Part of a small language model's weights: 12 heads of 64 (6 for keys and values).
Each number is 128 + 32 x the weight over its row's rms, rounded and kept within 0 to 255. Layers, rows and columns count from 0. The size above them is the row's rms in percent of the matrix's.

# layer 6 attention query, 768x768, rms 0.0387, rows 597-650, columns 384-511
size [111 108 103  96 111 112 106 101  99 105 105  91 132 100  91  87 106  91  86  93  96  91 100  95  99 100 108  83 105  95 107 108 112 111 101 102 109 101  96 109 103 102 107  83  77  84  82  85  82  86  88  90  96  82]
[[ 83 139 124 159 146  55 149 144 113 135 179 125 132 152 142 135 165 135 145 111 163 145 110 118 126 111 190 137 139 138 112 119  78  79 130 137  54 105 138 146 143 178 155 165  96 138 163 127 156 162 134 142 116 153 103 102  67 168 107 130  69 143 182  87 142 121 149 156 122 132 151 110 108 137 143 157 172 114 171 151 136 112 203 108 133 123 171 132  57 149 164  94 132 137  59  98  75 118 136 104 119 124 170 167 182 160 129 151 121  84 170 102  90 168  66 103 111 134 169 149 117 143 152 120 213 129 113 165]
 [114  88 164  66 124 102 107 188 113 147  63  97 138 132 151 138 107 128 171 145 173 127 112 112 119 169  95 132 184 155 131 170  96 112 176  94 159  65 110  81  82 148 165 190  99 131 130 108  92 109 201 130 159 168 117 103 112 124  84 113 104 117 105 114 147 131 118 180 174 192 173 110 117 139 181 149  81 103 194 120 117  97 161 154 147 142 107  75 149 109  99 145 146 105 127 176 133 156 136 156  76 113 122 146 107 115 131 126 153 172 112 159 138  64  97 144  90 146 126 149 148 169 139 158 171 116 168 105]
 [ 98 176 133 131  92 148 103 135  88 125 172  39 103 183 149 158 143 106 166 149 159 125 181 169 117 106 136 162 139 141 127  94 123 108  67 183 117 134 135 141 125 112 148 150  73 126 114 124 104 158 143 118 149 120  74 158  65 137 149  90 139 125 131 177 123 102 141 138 131  87 184 133  83 164 139 158 109 135 200 151 177 172 132  92 113 150 153 125 195  99 138 143 125 144 113 151  97 131 123 126  93  98 104  85  79 104 100 149 101 184 126 121 180 133 112  89 136 103 150 116  67 107  89 120 177 150  75 118]
 [146  87 150 150 130 187 112 134 117 114 132 104 175 166 133 162  83 158 179 154 106  78 115 141 139 168 160 191 176 192  54 124  92 142 137 114 166 119 168  85 128  81 117 111 154 116 122 165 123 157 152  85 186 175 113 110 111 171 119  68  81 152 142  98 120  98 150 110 149  40  25 108 117 145  95 165 146 161 125 101 110 130 139 122 157 189 130 144  33 118  98 140 142  96 111 194  32  78  95 167 169 108 126  98  95 147 139 144 179 147 140 138 149 159 137 156 147  92 147 119  68  46 141 139 115 169 113 139]
 [191  73  93 133 132 136 127 108 110 100 132  98 102 128  96  95  83 117 128 198 136  82 126 146  61 112 118  90 106 155 145  89 246 149  87  89  96 161 100 108 163 125 114 139 119 113 104 151 108 116  91 127 139  77  73 147  78 120 114 116 210 179 112 166 129  99 120 142 170 122 139  89 111 122 140 132 185 130 116  99 113 170 115 147 121 121  84 185 145 123 141  90 132 123 133 155 136 161 117 133  83 104 143  85 182 129 181 109 160 145 149  97 157 132 129 144 134 114 155 143 203 185 109 125  94 141 190 127]
 [121 107 176 147 139 170 120 173 151 137  63 122 125 140 136 108  74  97 131 149 133  64 129 147 119 124  87 151 129 105 108 124 103 139 170 141 140 164 101  90 121 159  71 144 178 147  95 155 133 142  66 160 166  77 160 140 131 154 107 133 188 118 121 133 204 147 117 110 116 130 140 145 154 148 159 154 139 147 138 194 106 211 102 145 118  49  77 128 109 125 116 145  86  95 115 109  59 131 144 158  86 142  71 116 114 128  86  98 114 139  89  67 126 135 119 104 108 183 168 120 133 148 128 126 188 125 125 192]
 [178 113 151 140 136  91 150 162 101 109 156 154  94 194 116 116 148 161 106 154 113 132 128 121 136 143 134 115 189 157  93 132 132 129 138 182 111 108  95  47  84  91 162 134  94 124  84  88  70 191 159 153 108 128 126 119 135 183 140 143 153 176  56  99 121 131 150 153 173 133 116 148 202 130 141 168  90 113 143 169  83 168  98 191 110  86 112 156 145  84 129  87 141 120 126 166  75 126 134 144 104 151  93 114  95 151 177 112 115  94  92 165  87 170 111 157 119 124 123 132 183 101 125 148 125 105  99 130]
 [165  79 174  99  87 177 143 151 150  79 109 183 140 138 163 100 202 137 134  20 119 121 134 121 136  50  96 141 117 109  99 181 150 147 150 175 143 184 149  81 122 148  97 161 107 170 232 115 140 156 189  89 103 152 155 141 120  96 171 135 139 116 128 111 137 140 150 111 124 100 112 147 126 131 110 139 102 161 169  89 170  81 155 112 158 117 118 173  93 151 172 137 116 142 115 176 183 122 160  78 134  92 110  96 106 132 125 116 135  73 141 179 107  97 188 133 108  76  28 157  75 202 146 124 129 131 149 139]
 [140 167  96  90  94 128 164 114 135  97 109 116 153 131 133 118  27 136 106  82  76 115 126 122 130  89  89 117 115 103  58 133 100 186 102  88 122 113 144 156  86 130 142 122  98  91 161  75 106  79 112 173 138 123 181 137 149 123  80 150 180 129 147 163 105 118 181 131 151  95  93 159 124 129 141  84 135  99 137 164 132 163 150  86 178 213  86 131 117 159  74 133 148 164 128 142 107  53  88 118 111 162 198 127 104 113 133 138  79 142 122 115  82 131 102 141  81 130 141 139 174 115 131 192 120  69 142 140]
 [109 132 108 104 127 141  80 103 175 162 154 170 134 145 112 143  73 146 134  81 150 153  54 175 167 132 146 109 159  97 149 114  82 166 133  89 169 115  89  93 153 148 147  98  58 114 137 166 127 101 183  97 166 141 146 148 110 186 123 147 103  60 128  51  92 131 112 198 140 172  98 151  47 154 105 162 131  76  75  83  91 136  81 147 142 143  67 127 172 121 117 148 100  90 154 122 135 176 130 141 117 116 183 156 101 142 143 155 149  94 115 156 170 141 128 122  77 173 125  98 114 172 106  95  67 119 139 100]
 [138  85  90 109 128 148 124 154 149 116 125 108 179 107 170  56 184 168  84 112  84 174 118 141 123 143 149 135 143 158 136 123  78  92 155 126 117 108 184 139 161 150 140 141 142 180 124 151 111 100  83 146  76 119 176 135 122 108 133  89  49 122 107  94 146 129 109  85 143 107 158 107 118  78 158 115 127  94 143 134 122 184 122 148 159 148 127  97 120 111 165 145 154  70 117 123 167  95 139 146 160  96 152 110 114 122 130  86  45  64 139  71 105 138  83 127 163 133  91 181 120 144 145 131 110 110 126 144]
 [135 128 166 148 140 103 116  88 127 119 139 106 169  99 137 114 147 109 144 165  98 130 159 165 143 135 139 142 106 152 110  77 139 193  72 205 133  86 154 143 157 158  86 171 151 128 151 103 207 136  83 106 179 150  89 128 176 138 115 138 122 141 124 114 180 174 159 126 126 172 162 159 100 173  90 187  94 140 137  76 134 104 116 151 105 165 124 109 129 133 154  90  96 104 143 161 102 128 143 122  95 127 132 123 194  90 100 117 121 136 153 104 153 102 146 107 104  74 129  69 148  82 188 111 118 101 115  97]
 [123 140 180 134 121 105 153 107 130 163 121 127 102 139 144 175 127 158 165 105 143  98 131 128 124 140 124 131 120 189 111 117 126  67 111 173 138 181 133 176 166 123  90 155 121  81 179 140 205  98 188 163 144 146 143 172 121 144 156 154 130 153 152 216  81 159 105 203 111 154 117 153 124  96  76 145 103 115 104 113 140 127 148 144  81 133 128  71 116 168 159 164  56 137 136 108 105 106 136  91  98 162 149 144 159  93 114 109 118 112 130 134 157  95 112 143  80 124 127 161 112 148  98 176 128  94 165 118]
 [ 90 131 149 164 170 139 122 184 122 131 177  98 158 168 105 138 199 174 146 153 138 145 171 120 108 163 107 160  98 211 168 115  87 163 139 177  82 116 135 181  89 180 134 110  83  92 138 143 149 151  89 128 144 168 120 110 111 152 124 153 165 149 152  78 157 168 118  98 138 168 111 102  74 161 145 125 111 178 129 152 110 126 162 118 159 166 181 141 123 149 142 114 139 139 143 137  89 163 112 135 145 123 171 154 127  71 130  89  98  81 120 132 137 143 114 128 150 144 167 147 144  99 101 132 186 136 150 134]
 [120 153 118 143  82 213  88 211 104 168 137 106 126 166 112 111 149 134 105 115 165 135 130  76 136 153 123 137 131 109  78 160 128 125 150 157 117 116 119 100 133 139 124 188 143  93 104 102 115 131 170 113 156 154  78  99 154 124 196 117 138 113 140 106 106 166 124 155  85  63 110 130 171 145 132  81 118 115 138 240 109 138 121  80 122 113 151 124 117 133  77  66 146 178 128 141 157 153  47 145  96 130 113 139  77 156 191 124 144 130  99 114 133 151 117  98 145 146 124 164 133  76 120  86 154 131 156 127]
 [114 164 108 125 102 199 152 138 144 165  70 143  93 145 157 190 133 111 143  49 149 123  79 116 152 132 114 137  91 146 154  94 108 171  92 146 153 132 154 124 181 144 121 121  77 156 151 103 111 132  80 132  84 106  58  75 107 159 114 119 175 110 113  87 186 190  72 108 132  75 119  70 131 127 181 177 122 124 137 176 183 186 127 175 181 135 104 102  91 124 131 132  92 129 120 110 114 108 144 145 105 109 119  69 161  91 127  77  46 127 102 161  87 180 164 151 148 174 123 123 142 131  65 109 114 151 115 148]
 [105 120 118 123 120 182 137 139 182 139 105  90 104 113  47 122 138 160  99  95 125 140 158 150 101  74 190 109 142  59 125 130 119 121 140  68 120 132 195 149 123 176  81 160 102 106 120  91  92 133 110 139 166 150 168 116 137 100 129  73 222  49  95 118 117 145 120 114 151  97 129 102  83 171 157 130 143 159 138 157 144 125 111 162 110 112 178 208 108 100  81 146 156 146 114 159 138  93 143 163  72 126 140 185 114 146  72 186 149 135  93 132 117 131 159 157 134 117 162 173 180 100  77 122  87 148 137 105]
 [127 144 192 182 137  82 166 121  92 129 119 128 133 153 164 113 147 129  88 111 105 112 136 167 105 182 135 124 111 184 160 148  85  84  94 193  68 105 114 109 114 161 131 101 146  89 152  89  81 135  93 124 135 197 173 113 115  84 206 139  77 151 182 119 120 146 115  84 107 181  72 152 182 155  95 153 128 156 125 126 115  48 130 157 130 149 127 127 117 163 134  94  58  94 144 148 116 131 109 160 125 168 106 121 141  92  62 122 196 124  73 118 151 138 147 113  83 116 138 108 211  97 143 129  93 150 105 163]
 [159 126 155 116 169  48 148 160 148 121  35 126 181 159 143 126 198 216 154 106 139 166 135 109 114 121 158 166 160 231  91 165 139 163 150  99 119 157 140 104 136 110 134 144 122 102 117 146 130 122 123 105 125 153 115  36 153 123 104 142 116 101  84 113 103 137 157  99 158  80 135 162  92  80  97 145 147  87 126 112 123 115  98 140 137 188 138  54 153 176 108 102 135  98 181 155 100 173  43 107  63  92 106 109 107 124  85 179 129  86 115 114  96 141 163 138 124 105  84 101 137 152 109  78 175  59 208 118]
 [ 86 106 129 129 138 120 104 109 113  82  64 102 169 135 190 182 115 142 125  96 137 162 151 137  77 114  95  87 105 174 143 118 139  81 178  92 132 125 145 203 169  64 149 174 108 142 194  99 100  92 138 188 122 165  83 159  80 115 181 126  62 138 121 199 128  91 132 112 100  77 158 104 147  58  94 115 140 173 135 112 136 147 136 157 124 117 141 120 120 171  89 179  70 143 138 136 130 138 156 164 127 123 132 118 156 121 107 193 114  95 205  94  91 106 152 130 184 141 131  97  74 170 157 116 137  97 125 115]
 [113 154 166 138  84 129 161 123 165 101 173 170 135 115 148 145 154 142 168 128 109 137 172 155 139  77 140 145 157  79 123 116 158 125 124 102 113 156 182 152 108  98  74 124 119 158 158 102 102 118 106 158 178 101 163 133 131 110  99 192 150 128  90 133 171 113 129 108  97  92 115 172 161 193 129 157 167 139 115  73  65 153 173 137 162 167 157 151  94  90 185 200 100 142 107  71 179  97 116 109  90 139 183 136 130 178 145  85 151 158 195 180 130 128 152 123 149 165 128 114  71 150 186 129 105 168  74 136]
 [131 126 138 167 160 142 163 182 146 118  51  93 142 123 107 111 135 187 131 114  69 117 131 188 145 138 108 123 172 141 157  98 147 112  98 149  82 133 192 128 107  75  65 155  83 158 117 135 135 118  79 100 164 124 214 142 120 107  98 138  85  43 117 113  77 123 124 125 126 154 183 128 103 171 135 116 202 159 193 123 133 189 111 167 137 158 147 127 121 110 127 128 174 144 132 124 192 199 101  92 132 131 123  79 138 118 118 179 123 136 178 158 148  93 136 156 117 160 122 111  85 111 171 169 108  98 162 168]
 [ 87 124 158  86 125 100 115 117 108  93  75 138 143 125 149 117  41 110 106 159 195 137  84 153 117 127 155  88 168 181 103 170 151 105 115 103 159 133 155  65 143 121 219 124 127 107 146 153  82 132 186 183 147 165  56 114  65 128 110 147 199 163 185  96 125 111  81 117 140 162 159 117 177 132 107 116 129 100 133  90 130 114 117 165 145  97 169 105 136  78 145 152 122 134 209 164  91 126 124 201 131 109 154 116 151 159 137  75 129 142 137 116 130 145 137  67 186 174  75 123 109 191 113  94  86  79  93 116]
 [124 120  98  63  99 140  91 123  80 162 158  96  94 139 138 131 150 131 125 122 136  56 146 173 140 121 129 159 137 140 213 131 121  82 101 110 132 178  88 159 117  92  90 137  93 140 135 117 136 129  82 143  80  97 171 166 142  89 116 139 159 118 150 144  87 123 145 120 121 115  86 151 136 179 141 135 166 134 135 156 142 150 138 136 129  79 150 168 158 154  83 142  87 131 171 114 149  93 132 133 175 163 154  93 128 100 154 141 165 158 113  90  87 150 138 166 160 101   2  87  87  54 161  90 134  72 107 120]
 [174 162  98 157 185 114 132 101 115 122  95 101 176 202 172 110  77 181 108 101 113 127 117  79 138 113 130 158 134 108 140 138 124 103 128  81 130 160 132 108 203 169 149 109 134  60  94  98 102  92  96 133 123 151 118 134 104 130 164 137 118  84 163 127 165 134 114 136 116 212 206 116 120 178 141 113 162 124 176 103 129 166 117 105  88 187 112 151 101 115 140 152 153 140 116 115  97 154 138 138 168  56 128  92 176 101  95 143 141 112 172  86 119 116 152 130 145 144  90 119 143 138 172 200  66  61 154 112]
 [172 120  91 250 106 134 167 209 122  82  83 100  92 181  95 123 134 157 116 162 133 140 104 138 141 129 159 145 139 111 173 140  95  65 194 133 110 111 120 131 127 186 137 185 102 208 134 221 114 180 137 173 106 176  54 114  99 106 121  98 117 158 122 126  81 132 113 115  94 167 174 125 102  65  90 155 105 163 142  71 183 116 143 113 125 145 155 141 130 185 140 134 183 139 122 148  60  73 120 117 162 161 141 119 160 121  93 126 185 135 126 105 121 147  50  72 133 137  95 186  95 168 172 143  97  89 141 127]
 [109 133  92 120 123  86  86  81 138 123 142 116 164 150 157 178 134 172 156 100 115 111 165  98 193  80 184 136  70 119 122 168  88 131 107 121  53 127 124 192 127 125 159 134 114  99 160 113 122 133 117 132 116  81 177 157  95 148 121 143 173 130 132 184 182 115 108 168 168 140 100 191  96 145 170  86 100 128 140 145 114  80 128 142  95 129 156 125 147 103 103 138 163  86 101  97 206  95 147 110  98 138 162 130 140 118  79 137 137 114 188 156 110 149 163 158 125 191 157 132 113 129 126 163 120 133 134 150]
 [128 102 100 133 105 180 139 124  88 175 108 184  96 119 124 120  95 146 169 139 106 151 149  70  76 105 133 169 140 134 116  67 118  41 151 155 137 148  85 112 146 173 175 140 129 113 151 199 119 110  96  65 103 134 115 111 150 128 177  82 121 150  88 115 141 161 109 185 102 139  78  81 138  91 129 133 143 128 106 118 127 126 159 198  99  83 107  89 147  77 166 129 150 128  95 180 128  80 104 156 116 158 112 105 170 110 126 146  86 132 142  40 153 115 102 149 137 115  92 150 120 126 173 154  69 119 170 122]
 [168  69  99 163 132 167 113 103 101  75 139 117 126  74 104 224 106 136  99 141 149 138 119 170 159 139  99 100  98 154 166 100 111 158 141 114 100 104 118 175 141 138 117 189 159 137 145 124  67 124  90 147 165  95 106 213 193 134 158 120 118 135  68 159 157 128 156  53 170  81  95  72 163 137 144  93 156 162 112 120 154 157 116 125 142 125  72 123 145 126 150 138  98 100 150  92 150 138 124  84 100 122 164  96 121 102 147  47 131 160 229 170 170 106  91 110  86 122 124 117 140 138 139 106 148 106 114 102]
 [193 163 153  99 103 190 116 158  92 101 117 120 174 192 108 166 131 143 145 116 110 143 104 145  74 139 101 159  95 187 131 170 113 100 138  82 144 138 134 111 135  74 119  84 105 104 136  66 102  95 163 155 133  74 105 124 186 141 185 118 142 169  63 114 140 162 101 156 122  81 110  92 145 145 100 126  84 134 116 140 158 112  86 127  98 125 129 122 136 129 150 139 171 127  89  71 134 116 129 153 109 148  85 149 182  71 102 143 178 150  89 152 149 152  46 168 118 115 168 102  74  46 126 119 115 111 110  98]
 [ 93  31 132  43 121  82 130 118 130 154 128 100 158 129  70 170 118 125 140 127 132 121 145  94 106  92 172 157 105 115 167 132 127 135 181 152 104 124 165 148 116  99 153 150 148 173 176 148 109  93 148  77 108 101 126  93 171 103 113 119 146 106  89 123  99 127 138 119 101 117 146 144 107 134 138 123 113 144 109 115 140  33 142 149 148 174  80 102 106 161 163  86 152 132 139  92 154 131  89 107  94 133 144 129 149 138  34 156 145 152 148 152  96 122 161 150 168 150 190 189 127  91 165  92  55 137 154 133]
 [150 161 122 120 103  97 164 105 124 162 123 186  85 113 150 120  89 108 111 115 136 173 171 145 159 128 124 140 153 106 157 144 150  76 120 144 100 198 137 130 164 112 106 165 100 121 149 121 110 111  90 104 140 144 157  95 176 123  98 129  91  55 106  85 176 120 142 150  94 108  98  68 101  17 139 153 145 154 103  95  79 134 105  94 133  73  54 135 130 187 126 101 134 115 122 113  79  79 100 102 151 150 121  92 116  68 114  66 122 128 140 132 100 137  93 105 136 122 149 136 175 101 156 169 176 157 100 113]
 [ 76 132 128 113 183 171 182 142 135 139 117 143 157  76 122 127 147 125 114  94  55 135 112 111 165 206 137 121 112 118 120 103  77  88 125 113 111 114  70  80 135 113 164  93 132 165  53 154 119 156  72 146  94 129 164  85 137  87 109 130 168 142 147 110 128  94 133 121 112 127 197 138  71 131 140 105 138 111  98 126 132 168 188 149 158 114 133 142 120 157 177 123 113 142 184 118 108 117  79 164 158 107 140 142 126 145 138  94 129 132  78 110 101 125 138 150  84 131  93 118 209 165  72 139  91 143 117  93]
 [207 134 118  92  95  88 120 187 103  95 182 136 119 111  75 103 129 120 119  95  49 101  95 112 152 184 152 166 141 178  99 105 133 122 115 139 112 111 154 104 179 130 177 138 115 154 177 124  65 150 143  92 103 115 107  89 133 131 102 149  61 125 182 158 139 139 155 144 130 118 161 108  90 127  99 164 150 192 142 150 141  98 126 128  99 116 168 132 123 174  77 130 137 139 155 139 112 167 148 118 173 160 176 148  95 139 125 117 110 170 177 117 169 113  85 115  57 135  96 115  68  93 118 121 119 146 194  82]
 [112  97 200 109  77 104 155 113 151 129  65 107 121 154 174 158 136 142 140  61 121 168 153 126 108 150  76 152  73 132 111 116 111 168 162 143 103 113 125 151 183 170 158 121 126 148  87 122 131 117 185 112 144 124 120 114  91 127 101 124 192  95 144  60 158 169 115  96  89  66 144 138  96 102 193 149  99 137 153 102 124 101  98 120 118 105  89 158 125 102 140 105 149 158 133 111  95 147  98 140 149 122 125  77 122 104 118  95 123 117 176 134 136  86  54 112 104 129  95 100 112 158  95 143 121 131 173 131]
 [167  90 120 138 113 166 144  58  94 142 139  84 125 150 111  90  79  99  86 154 138 100 206 144 113 157 183 153 106 168 139 156 136 154 137 141 122  92 119 141 173  91 128 106 134 106  91 145 138 133 148 111 138  66 129 142 183 132 113 143 159 133  90 153  82 168 141 142 130 199 107  73 149 119 145 184  62 141 129 103 173 154  54 116 101 170  91 131 114 100 154 139 127 174 120 151 151 120 164 150 154 168 132 200 116  90 160 107 122 125 159 113 119 104  99 140  56 148 177  75 123 195 104 179 123 126 127 108]
 [138 174  93 142  79  90  94 124 146 126 166 131 112 128 114 139 129 163 140 153 139  96 157 159 158  96 120 102 164  70 147 150 162 140  97 113 192  79 156 101 151  95 108 130 193 163 135  96 130 133 144 185 193  82 113  84 145 123  66 162 147  75  92 156 173 150 127 101 110  71 105 102  82 131  93 136 156 139 103 130 120 141 136 126 123 140 134 106 128  92 110 139 139 144 240 111 110 119 119 190 108 107 138 142 141 110 125 118  70 117  60 175 157 164 171 145 132 161 173 142 147 144 122  95 139  90 151 150]
 [101 109  84 139 152  82 120 169  86 108 117 148 139 119  96 114 147 107  66  96 149 137 108 110  92 140 128 207 161 120 139 144 106  98  98 133 141  93 122 151  78 104 153 100 146  69 177 105  81 121 151 108 124  84 146  77 119  99 105 170 106 119 142 150 121 166 113 166 126 131  92 116 119 169 135  74 107 129 130 161 127 134 140  69  77 160 117  45 132 134 154 109 100  65 140 133 134 168  25  82 107 134 168 155 124 114 145  96 184 134 109 103 100 148 141 109  78 162 177 107 116  53  67  99 156  55  83 134]
 [127 105 111 208 137 147 146 138  54  90  63 101 144 112 117 154 160 114 166  98 174 125 172 118 169 147 134 135  35 165  96 156 175 150 152  97 104 136  96 113 137 137 137 156 135 134 107  84 199 181  60 164  93 101 194 128 128 120  72  99 121 100  93 112  73 117 118 166 133 122 163 161 148  96 149 132 109 172 122  81 105 119  90 108 185 159  83 114 105  85 119 123 152 132 149 169  65  79 159 205 160 121 192 118 100  64 102 109 172 111 151 171 128 135 123 158 201 117  66  95 115 176 165 150 146 132 123 117]
 [177 153  92 163 134 113  94 115  81 151  85 186 142 148 102 148 113 172 170 162 123 139 103 165 150  89 117 119 200 104 127 126 115 125  67 102  72 138 166 162 128 160 212 119 100 111 198 127 115 133 178  96 148 164 130  81  79 142 199 108 159 112 118 101 148 174 105 135 126 106 140  77 115 153 126 122 140 171  50 121  72 165  77 179 104  70  60 126 121  91  81 154 112 138 193 147 138  98 127 158  75 135 170 120  91 133 140 143 144 116 103 138 100 125 159 128 142 128 115 134 147  77  83 158 182 125 112 127]
 [122 110 148 108 181 122 131 111 162 111 136 107  76 126 146 141 145  96 133  66 149 172 135 173 116 118 156 107 115 117 138  92 117  84 124 113 163 105 167 202 136  50  25 174 110 157 140  97 177 112 131 168 118 103 122 191 162  83 124 101 138 182 134 151 126 142 181 130  79 124 119 151 165 127 112 118 144 178 150 111 144 168 151 192  87  83  98 129  53  61 154 150  82 117 154 160  79  96  92  89 180 162  94 181  71 194 147 136 132 117 172  99 131 115 176 184 166 128  91 156 143 136 135  85  90 124 153 155]
 [100 184 139 122 102 114 110 126  82 140 159 121 125 138  69  86  91  69 112 119 170 175 127 141 118 146 111 101 123 138 151  87  84 164 113 148 139 106  98  89 152 142 108 204 129 107 196 130  93  82 195 172 146  82  98 140  94 123 119  83  59 148 118 143 122 100 100 100 195 123 105 141 140 125 132 157 106 164 157 121 101 115 132  94 150 120 119 118 131 178 147  86  97 113 138  90  89 130 103 113 201 122 136 138 129 138 105 140 169 138 126  96  86 148 116 116  93 186 133 102 142 122 165 155 115 159 114 120]
 [154 113 139 205  81 161  72 162 114 127  88 151 139  93  64  95  84 145 124 139 128 119  73  89 154  83 115 120  92 109 197 116  65  41  56  92  74  84 126 167 131 186 115 115  83  93 198  81 162 169  89 121 141 104  90 192 176 128 126 143 145 132 151 126 116  93 147 149 105  62 121 132 170 114  74 156  74 127 131  89 136 172 127 159 156 153  91 149 131 211 130 103 114  79 149  84  67  76 148  65 148 127 104 140 165  96 158 108 148 155 152  62 207 156 148 122 126 110 167 148 144 145 147  86 141 134 153  81]
 [166 145 123 113 100  50 155 170 103  84 147  85  47 106 155 146 120 164 103 154 153 101 174 115 114 113 146 100 109 147 135  96 189 105  88 128  86  86 139 111 132 103 100 103 140 158  99 109 165  92 117 124 166  99  66 138 119 113  67  66 116 141 130  68 113 121 124 162  65 178 146 118 126 105  96 100 121 127 109 136  81 131 127 101 101 141 144 110 132 101 198 130 142 176 112 196 113 154 134 177 166 157 120 125 132 118  91 117 148 157  87 147 106 145 148 113 142  90 165  92 177 160 144 141 156 115  86 124]
 [150  96 125  72 152  48  81 168 100 169 120 116 186 171 160 206 116 105 114  92 154  63 100  68 107 160  94 107 133 151 172  82 145 135 105 105 120 107 172 172 118 113 179 114  98 130 157  99 156 164 124  87  85  97 120 169 187 219 107 156 108 148 173 138 181 118 102 130 112 137 162 135 132 208 122 149 127 109 109 142 146 138 112  64 135  94 110  90 163 150 120 129 124 142 124 160 139 107 169  72 109  95 125 108 116 132 162 155 116  90 140  96 137 101 180 108 137 161 198 156  84 135 129 156  61 117  70 130]
 [183 132 107  88  87  73 125 149 111  89 187  95  99 145 147 132 110 125  97 147 110 128 139  98 143 118 165  99  41 166 187  69 187 101 106 131 120 136 101 151 118  61  90 123 158 157 178 172 127 150 108 166 155  88 104 113 173 100 140 114 125 173 140 135 106  89 153 163  70 142 137  95  86  71 136 153 143  97 156 166  77 148 116 154 174 118 129  60 124 101 136 170  88 175 110 139 158  82 136  75 138  54 162 103 158  90 103 133  97 130  72 123 140 108 122 138 166  68 106 118 144 116 156 113  96  99  81 144]
 [148  56 138  93  85 120 153 110 138 161 123  88  88 119 140 124 118 163 152  72 162 153 163 149  96 146 155  54 137 146  63  93 153 116 119 143 139  75 102 143 109 167  86 142  97 117 157 108  88  71  72 180 121 103 102  84  99  89 107 127  98 201 148 152 125 106 139 178  85 105 153 136 134 129 168 157 155 138 180 107 102  90 129 136 117 158 131  82 116 118 136 102 154 137 180  54 157 206 136 136  95 126 109  91 114 123 119 127  90 103 109 168 146  97 103  83 126  70 130 126 144  95 190 131 163 113 117 105]
 [122 101 156 192  94  81 158 164 183 110  72 120 143 124 162 115 130 116 132 134 157 120 130 130 160  68 135 168  95 132 109 184 172 175 107 163 148  77 137 207 137 107 116 124 120 149 126 176 172 153 109 128 140 115 151 141 186 157 119 169 103 194 118 102 118  73 126  69 145  98 181  91 134 116 130 133  89 119 121  95 182  72  76 172 179 185 109  48 183 150 142 118 173 106  99 175 107 137 145 140 111 113 142  98 114 107 140 157 124  99 149 160 118 174 118 120 202 154  90 178 117 118 148  91 140 108 129 104]
 [ 98  67 105 121 155 161 183 144 110 166 143 101 128 118  81 164 147 126 102 112 121 107 114  97 131 108 138 147 138 166 120 181  85 114 151 131 120 123 122  80 129 152 108  90 150 127  84  98 107 150 131 117  90  52 141 111  95 109 192 134 148 110 140 124  94  79 115 155 121 128 133  62 170 111 114 119 122 126 105 139 113 161 123 148 183 162 127 111 118 152 177 113  76 106 100 150 144 158 121 222 184 129 113  67 129 145 197 120 123 104 104 131 144 124 125 168 101 173 142 142 122  66 142  80 133 162 161 112]
 [122  78 190 147 141 116  73 134 147 112 109 161 128 138 128 128 139 175 137 132  53 153 142  94 130 146  84 122 117 160 122 154 158 137 162 144 170 113 159 160 121 108  89 124 153 110 101 159 134 193 108 113  83 157  65 123  70  98 150 147 105 105  84 146  66 141  94 107 139 111 117 122  94  89  85 139 114 128 153  96 171 155 134 152 154 175 119 145 104 216  84 105 172 116 128 121 145 170 134 116  84 102  70 191 122 112  91 158 115 157 168 115 115 118 160 156 115 117 133 137 133 120 128 114 154 146 225 126]
 [ 81 186 134  78  80 101 107 137 163  47  95  88 127 131 160  99 106 135  99 143 102 173  94 155 141 150 101 156 135 112 133 138 100 156 159 128  81 128 149 106 164 207 118 128 165 105 128 101 182  65 128 187 140 177  60  99 136 146 137  59 191 156  99 107 102 100 152 117 132 150 152 108  76 169  98 156 168 122 106 122 142 101 173 100  85  99 116 122 179 122 142 158 130 170 100 135 149  88  70 146 116 143 115 162 108 128 119 117 127 130 171 122 148 138 136 119 113  72  87 170  80 134  73 139 126 163 111 112]
 [132 155  97 132 149 178 100 133 136 106 200 160 118  92 125 145 156 115 145 133  88 133 137  78  99 122 143 159 126 124 126 127 133  96 121 202  94 137 172 109 112 188  95  72 138 129  91 139 122 149 177 115 129  60 105 172 122 141 147  86 116 129 168  88 146 165 169 146 139 132 145 106 173 163 130 135 120 117 157  71 134  95  77  68 137 157 119 164  88 146 141 151  92 138 132  73 108 158 154  74 146  97  88 165 173 140 142  85  79 115  98 118 116  51 137 185  69 134 102 153 182 175  99  95  92 182  75  91]
 [132 130 146 119 123  98 153 160 126  41  88 134 147 167 194 110 117 162 140 126 158 173  74 135  71  97 120 146 123 155 110 160 144 178 116 119 125 112 141 109 188 157  83 188 134 118 148 127 134 105 132 189 125 112 150  92 143 115 164 119 195 184 141 141  79 104 100 103 126 118 109 141 130 125 104  88 142 152  95 120  87  79 128 130  94 111 173  98 171  69 157 149 140 112  83 148 174 115  50 136  98 166 177  88 157 131 138 141 113 106 154 145 167 114 158 114 137  84 113 174  93 162 129 139  85 107 133  76]
 [140 143  97 143 151  97 159 151 120 153 135  99 170 144 103 205 166  82 152 205 130  63 200 147 165 169  39 135 216 105 176 137 172 131  53 161 126 155 125 107 186  85 179 149  82 128 128 185 161 105  98 114  69 129 180  90 125 115 170 105 116 222 147 107 153 138 109 166 137 123 196 106 172 188 113 137 149  77 168 207 113 186 169  99 134  86 139 106 106  97 133 146 127 168 120 131 104 123 100 145 126  97  95 139  91 108 112 122 128 123 140 142 135 148 116 128 126 125  96 138 118 107 121 137 167  83 183 135]]